config = dict(
    num_hidden_layers=10,
    intermediate_size=256,
    norm_place='pre',
    tie_word_embeddings=True,
    init_std_up=0.051,
    beta1=0.95,
    warmup_steps=200,
    decay_fraction=1.0,
    decay_shape='linear',
)
Each number is 500 + 50 x the weight over its row's rms, rounded and kept within 0 to 999. Layers, rows and columns count from 0. Numbers have three digits each. The size before them is the row's rms in percent of the matrix's.

# down: layer 4 MLP down (transposed), 256x64, rms 0.165, rows 31-77, columns 0-63
# up: layer 4 MLP up, 256x64, rms 0.177, rows 32-77, columns 0-63
down31 083:521496443409531475504563473472521522541490454491522456418488469586464576486497430442482407373565514509534512555601497487508536490574556479585502398504493450493478486481572559543468567453589475
up32 102:528461546454531478419451459505455604543557577550486474516449514527469523558388523502456505427541484509538471430475631573513583538535555505469473501520597497521447562520571563550490574555489473
down32 093:473492497507530443508391441489548557469524444445499595525491632400507406512499463535490590564523555592493460535461480567567384526545491471500552495468546423452480488511564497521530477474517520
up33 104:495552456473519465556523596520469437546529544601473472574551510527491541466464529544517531504486537541472445491506547402500483423527478441591467569415585461585497496609424601556521536530505486
down33 087:467551420497522455531540454543413459495445555463507501465415447400519462465453433465510430497476474422589423587533539555512518554501479532484503535556474540388488554525520394519447500477525407
up34 063:448413451475473601457489495571433528453515495528481556458451411457472548570507435489570540465515534498422507487425519520509452422556437481571464549522425485443567541450532462504607562434551465
down34 093:453546533423554518488491562485503557469393522489490538415514547565489484466521502449502488443556527488565539574500476547563474415372535414452426544363496493524510545526545490444451420512502482
up35 098:495492469537512475512525395513562590509454512524439463403539475597416509528474461542530491529486528493433500539484452445515534546403491469539487490444498545476486426560512437462461537446590665
down35 093:587494491560471586495445448490519495492539557431465472573578595535579507573488595526506501473411504396522549499557545524573500527458396403462495422509473443451498469477461506506476483553459475
up36 118:506516461436505513461453504536474549527509465640459516519488500467507563437418604522561479525567450480398521504564444487515479505464465543445551430574477435439591487535453516440559420592511515
down36 106:545464418544432489479421615464481447506545539557538527522440549602546510536485511437519487545525486453450540416523502557415524490504579502496506503559536498488482474519494441547421434382505383
up37 123:512554428514580594476496578464450505560440462465576647487481505492493479525441481582462570513558496499483549577466506459449388509482546510468509515599483517525427504546545540547483546409486474
down37 107:495368497418578561475615445499478549485629502559506559556496544473515564508517490564465503426520490431608532507470524538520499489497452504528444494485466463515475365439467531460459536520525526
up38 084:488523494458595484501578531577548466531430542564581544480476562554519467480546469499507463533471564520423497518531449474516554541513460419520610541411462522424447481442362458528505516477454418
down38 088:408528466557566462461556436567497528505533497557452481531537517494511493545528522440554460413475473527488539469509529459580636565553574537490353536489555567483462504465499450438398474491475491
up39 122:484470437501571480471465505557582581436448436459508421589453458490525431526462504479427539522442465498600567439562495461474484436522485489505520390569514522530560528476497521575455404535585474
down39 118:493445492557607491520477531479454484511485481444452502417489463561457459593470468480522527641519494465544509526459451507445580554529491597525482544440438504468465560608562511447535485494404416
up40 109:472489519458545477494470443527568483591440404524592470506562511573493508540512453470503484494477436518416465568454490524424506472534522483550542519475487493416551463518618475456605625569531561
down40 100:497587566511475538513414514468517477539478388529505484506582582540486579603533555515558463536489494506469553477484415505433477530431526586542455478489523550537578445528437395459533453432544457
up41 109:530411471482516564458421498497515493523484476567526624470423490466450478487508416459466499460453521495466510516460489473478432471612397507464568525486547426485516473544523548498639577600472527
down41 123:505525586496490521545571568480565444576548458515545504452552525569436582475415542495495480498436487462415460501476565398483490436499518512503501501424505449535477463516517453531651599446458530
up42 102:442522440504483458469555402499493512529558423363475493530465449451519403577526504533478489483508514492553556526497452590572603428480493567449481479643477461464532434536464469536481483489489498
down42 105:471460541453431532419505372454458486512542517554530437506485454513516588544506445477552448496451580511449450389415427536551487518537511551510496556584564504483575509520421481494444490553468413
up43 086:456587499532489449399585499520387537505490466531550474505511434561356485461543539515529581513610502547470512462495544488470588469491496580523516497536414546460500501535521532511556521463590560
down43 088:558427604584523465425511520519485439412480476441597484580521487521566433510611532522428509487482450553452481567468600471576493521517474473500471504528545491509487529434485460396519518515544578
up44 108:436625472451489489419505512419512533386519443471472462534519449514506488550487540548557471437471584498469462536565541554503602484529594560465492536418488458425535555525540474526479560405513539
down44 120:415559527487540508471483541457553538442507450453457496497437569508583524510456518447499607522435466395475508541592495434432498507464430414504528533541560443518449507560622540528471473444435467
up45 106:538498584514510578527495466598566537455386554490426484502545628580483498569460513505427537421548585468488449516488507572462463465493500505462514571467561454419547535488493412511530499457495456
down45 108:533542461390495535460545566565555442610468592541509469484490436547479468403547457435457425463493515487516596457410509557469467508520414562481542515496478522513501569452486424528469446448473447
up46 102:443471536434455462523558544506525539616518424523472513565438500549451483493468534448473502512549544577542467580628490464578435456493405465505552558518565463567478479510493561428447431490560534
down46 095:485558450520584527538489575436462495519426515536478449488501518564440481513427548455583416473513497467487519453369537458547401528491446502540498467454426476499433467600449455549615475533475482
up47 116:544479478643506515422539427556447556448485446446524593596449450558501499488418518514498412461488555392513524527522559482467524509533547485539491488474446522512476549448548562603538475449505444
down47 109:532600513442497393533513451431516470472558411531524545445465520539471496578513492464487495389483556523475479614589467511535389547577543487512511530454491525497558454455463542521545512484504616
up48 078:575504468480448560516581472544406533472498449584435522496522526432381509503487502444522588554528512479514498486588499444403484564506483567560524484465511460523544509423413578499473458457534395
down48 078:452466572575456546483516497544487575472508481526553447667540460436522553399487504504518527512469480480475516440439488533485550499443433560474536446569516486524602487411387460470484563482483537
up49 106:483548511461535423492379456577438533522542429471544537525551490504503567526448413506550590506525461486510471514405488535416472553536510548433460434436517522491377438507539573488555503546562465
down49 109:506477466496487445546544479484520569470453523569502515538528515530531539424583523531501582449526497499602505442456508562517582468498475599549477410521532549398446578440447472445399592553467539
up50 116:508514412450530541567590499507434452506534542501466509587521481444519504509503515549507543504370465482381564542493550499574502542467456500564484561444620453447596480425464501478572492539493532
down50 102:535396439451562496523437491550496414518488565540523540508555387490506506497400431578483451551484556452546536474494513483490503426539563573588545530482522443569529437554555456492495539501570585
up51 105:595575412565552502444504508586531483486548562511494514495533531544495413555507412579490526526479534476439446505471532469470579504503511598417519562453471540394570396425510457474514506525530526
down51 094:474529489460493448591566429545457454537431562504475528440543476495481448447528411572495452482509556528540481614496446510500464476572431481533574478504432413522619491633487481551518505528490511
up52 115:599546522533516448420474463414564568455547473507458631492512558529542423534495527553425511508555547486480506456492453594504487505480468534483507383515402486498423480494474534467526531447419579
down52 108:498566530424461546527530463539511426453558450505518413469584507603524481507449533511506456499432472314538492431550494528480485532463522433531567578504585452529478489526496531514597540500511477
up53 106:561513437589467505537553528527527538491604524548528515557467433460484536560498565486504517524481403496471512498468408417453511489430526534560520473353457496458514477498478493611566512479438604
down53 098:497527455507455457494471514553499470538477508432522503410497487572590597502481518542501496568537605465523529383415546525510484506537516501486588456635453513523367502588509493475488443531535512
up54 095:510491498525495572543472665552514559516436443547508521470559487476386556538424508496543559432518477528562533415486491479497515521488527450505540542505488578619496539520566596593509487494538521
down54 083:561530479518456479481422448490588604433504544462447563464502532487542489516626437474467504496469493510503480524554434447589572578476421507454483482580523545511448413451403512546488419517461480
up55 108:541492534525503497415512509470548552502438502563584571448541522533381555492426397483531537418526515525491450399428450508406528479524502500427527543487450410497558478503486410543517521577447495
down55 103:437612508505584530483484425462546428421568538572622496516517544491536478508465581477546427469518509386503526580561501568558488553546460524493421500498533500446470596507477438496520471519531488
up56 109:489514519510495469565519573497654581432502502490442531502499508520553508520435504493573546660487415549436546559539479436532525507491475550489501453428482450565496527484512422474478519611530470
down56 109:572498556522452461413534462573466512519489588541548483489438462547479454472601444515494525486598569530574585330517583443467524469516522510508434489602485539474501500486517540504479488468522514
up57 087:475465442447576631536526475481445496447521390565538475468473506502582435484386517472584561456540531567581486416560472476559467527556535541478569536475459499465510472487475440497454519504546432
down57 093:545591489551498470450434494534541565415561508510421489554475468381575554548508555459489499481453459459462510559510493516547513508456602404530510627508521471533545554441419486468561514541556530
up58 092:484546399488515515395504435545433464487470594471427526466490479595542553558501469448515480454506364456399553513603490563457510499505549538495437513567444564437537472486507449496487486546512520
down58 099:524481545652507455513479587461550529534509510538558574471514481414528528481481550502586531528485550445427559452476487582511554593503482509436531492498545515516588470504493494535514622603511567
up59 090:462409510507606491622529543505579472488497503502476522471469533500566530526464524559523500474566434401526547552464488535537584561571430477571494595490510488529509530498573399450478442420507439
down59 098:542534463536387492362457523523491518478444421443479467541503495508504602502583511485500551514478442496556461531512521422400513521567577481510495489549454530460557483455357494458469591502495478
up60 088:556519482453445604505515570464546440402500512539496487334496501520487505508508508501469507533469506529362620443444532506553545532533434459467484518428488529481519541564546419506539454448489469
down60 094:465505537496516473531520507573512504497535552460481476557497473483526495389488538484376486602431429448413513420487492474574507555564597477517464538573492579588522471498405446481452549540471565
up61 106:583484455448545480504519515568536467467496451501439573497532483627564476499461572601553573415537504476498486532461521454514399610440458513508535557475525446451528385480583522483520534526516520
down61 100:490413474486488436518458452473568407407470531444472594513467533496544517564474507482457541476552594432523459457568470475527455444463547485436526527494423434502456514479502437527474365387512524
up62 106:434507491541517485484483455486408493512544554499517545497469528494432511480446480455400519569537464524544549544538596596568513555584514425496453608428547521500469567491423510476423461530605437
down62 102:552449476446491490533516538478415494559488395502502542493476528489540499517529477558568471653467511468517441440532536570493496513460348550486484510522417552524497480524455509495524488574362555
up63 098:505543505535468531512383468528480463480591443500479466509500525578575471555432511404503474493516477481491484420506497626504593546519452506494439408540515565415494522407439561538499528451592525
down63 088:569512483472437462432581497538504529470569527417429457492564487492500454539475524453542531455558477564406481565473519433457503531432664499442573528414472434515537482506439535521525537433537494
up64 095:452556497448478383453474506603550480527492503538382500526511376450517562547468478453545539548446532411460449499566500461441533469414482541585443463517547488471509487433468564520541498572478470
down64 104:538369501577452548458539511494478462534514502507534478528484444463489548417547545530487592455421473565593523497477474445503600493517508370517533528466481452596554570491586478451549532555496505
up65 098:496424536517536561467576489514524550557504555546451502523459448489412493472520422533527538470479568560545411561431527473547595464502495535526422497430499549436529544610574505420528575503412471
down65 098:491494545455542483487440496512476558562512533503540440513583491591421557464464498461561577450440513556555496486487487587496501544558498554488379467550418587432512562504601505462575414466510469
up66 098:528558446523519498502550503447477523488536396482443523582452472537512467456432528492549480548520450588479523462470484477513417484470388491477594413657533502458536497507520533511462437516608563
down66 101:404395476490514505652485522533581503448542503576485544450419523458515508509636466470496462504465464484544550490533507542537510472533535514483494521436584527514487461550477501535466512650478442
up67 104:406598492504470488392447479518578548463503509497486514450472549439475500472423452479500431492542506482425505489477579544553543631539414546555428532520585468438509560481531556567446507533456524
down67 094:501438448482511507546495611543474521481512477567536523446477478543511451520511487491457522448503555519471519627461424460508389500474429516507465523376580495541458522637525463447490445417521567
up68 092:503601493537472603482499465508520576474507575444504644589564419463472517474505547476539424484455489466405568482510453421485500523552535549518529521518485489438496499436514503515400562533590523
down68 110:432496541489511417594451476490534446524535477521551348512496507546558465394482495490488518496562492525436434599455453610515530507548485442494497541403468468496532459492549431452432456458486445
up69 087:497528488498533529418533497621499460602549494539496556477508570501504519524578461444485557585476540488428502520462478455466504596463530420464488636480474495407523427546497469505500581439528417
down69 086:487497462509482515513473410506527450454540476591529480558608529443486428519502569385539532482440449505475568460529536396519419564445511433481499448495540441475516592473501450529589444437489432
up70 105:464455564539526535557527516578515529588484457566573465508460480452448458484519496416598547506504529405548496517497505603512458430444467422584497458490483536458461516494519457478600488507603397
down70 111:425493578504534585567481486524478587451519470463493449542507536504513444539476526528524542610514495408452454525416416605463475469475506508523464548434590505491504507585529510453395469468607511
up71 110:449541438495479486472562425475522601474472616589576503514421552387604512524518520458443519530517559499430425542469563509459474476548513459499459510491497498454482545547453376533522495485564491
down71 103:390427461504562548529426568480468496451558466484592566536493544520478520518567506511464576482455466526509484449511541565613513448406528440498599495447511539480455386565471523511545473565521529
up72 103:498557549493446579507545505417575481482488462468622471431633459534505486525489483554447479559509464420529595498485475509495483479465424479475480544430549488461534497569509420441461458479629478
down72 102:557468417455489480477478475527474427472472452537462585528442520517517349538555474492405452417482481458590574489566484539553515552531498570454507471484499469518649518503488577542492469553500482
up73 096:469504429521567508505521479469536491566445522467486478475474476481468531577486455461494470514466502459524433548461484503362542533601595463430500540493516545465536458547539484580545672443580458
down73 100:483520503498467543437447540508425520502464565490406502551450517559528454508449511470523534588554593440443532446516555486397410481496464450525392539481536428440474524530560421453458449423505427
up74 104:508576445394533556546544494498521421458447535478450525528500408576617519495565498541577493569517447570484467454585496470477510566468443450545535494492541447442505399456529471444553442483548535
down74 104:492533477530531475543501586443461486510556469531543477396526557458425549490530476565493466486504461483421417467531516501480380479478503614434516479425416529420556460560593606480473500519461515
up75 112:486556502510524455563541517441499536497585557445501545546431430527534481473529499514583496394580570600464541486484539540437503481547523539491450538492504524345606424516559448473455506490465537
down75 114:466501577450447515466486591559496547483503521534438459437513479602518501580457524480511555498546479473433450521530519465452491529495578415439450531528632454424425443536532520494597539445525589
up76 073:444502487453480490571583582534529467469493567487474460603472426458496477467488533498414488529574480479435556520532429546504477448533447502615497583544565503482483466540551581600543526420415498
down76 067:534484571684436498470572464564597494485498522482421481505432492432545434465516533485496505467613486506556455507367533488498531458466542512470499479568484476465457525477517541529460419476537529
up77 103:501645438575450540518508540529442553574560381500462457500455398584490460436483478524492559516543512482534474502541492550537534532492497530526562474433524439536448506470517543565581415421468516
down77 107:524546558464443478393445522471422492498566571540491499519405501489544570490458585422550542467501546427471536453463494493479457481531491522527409589475492574434481561582468396439503512422523538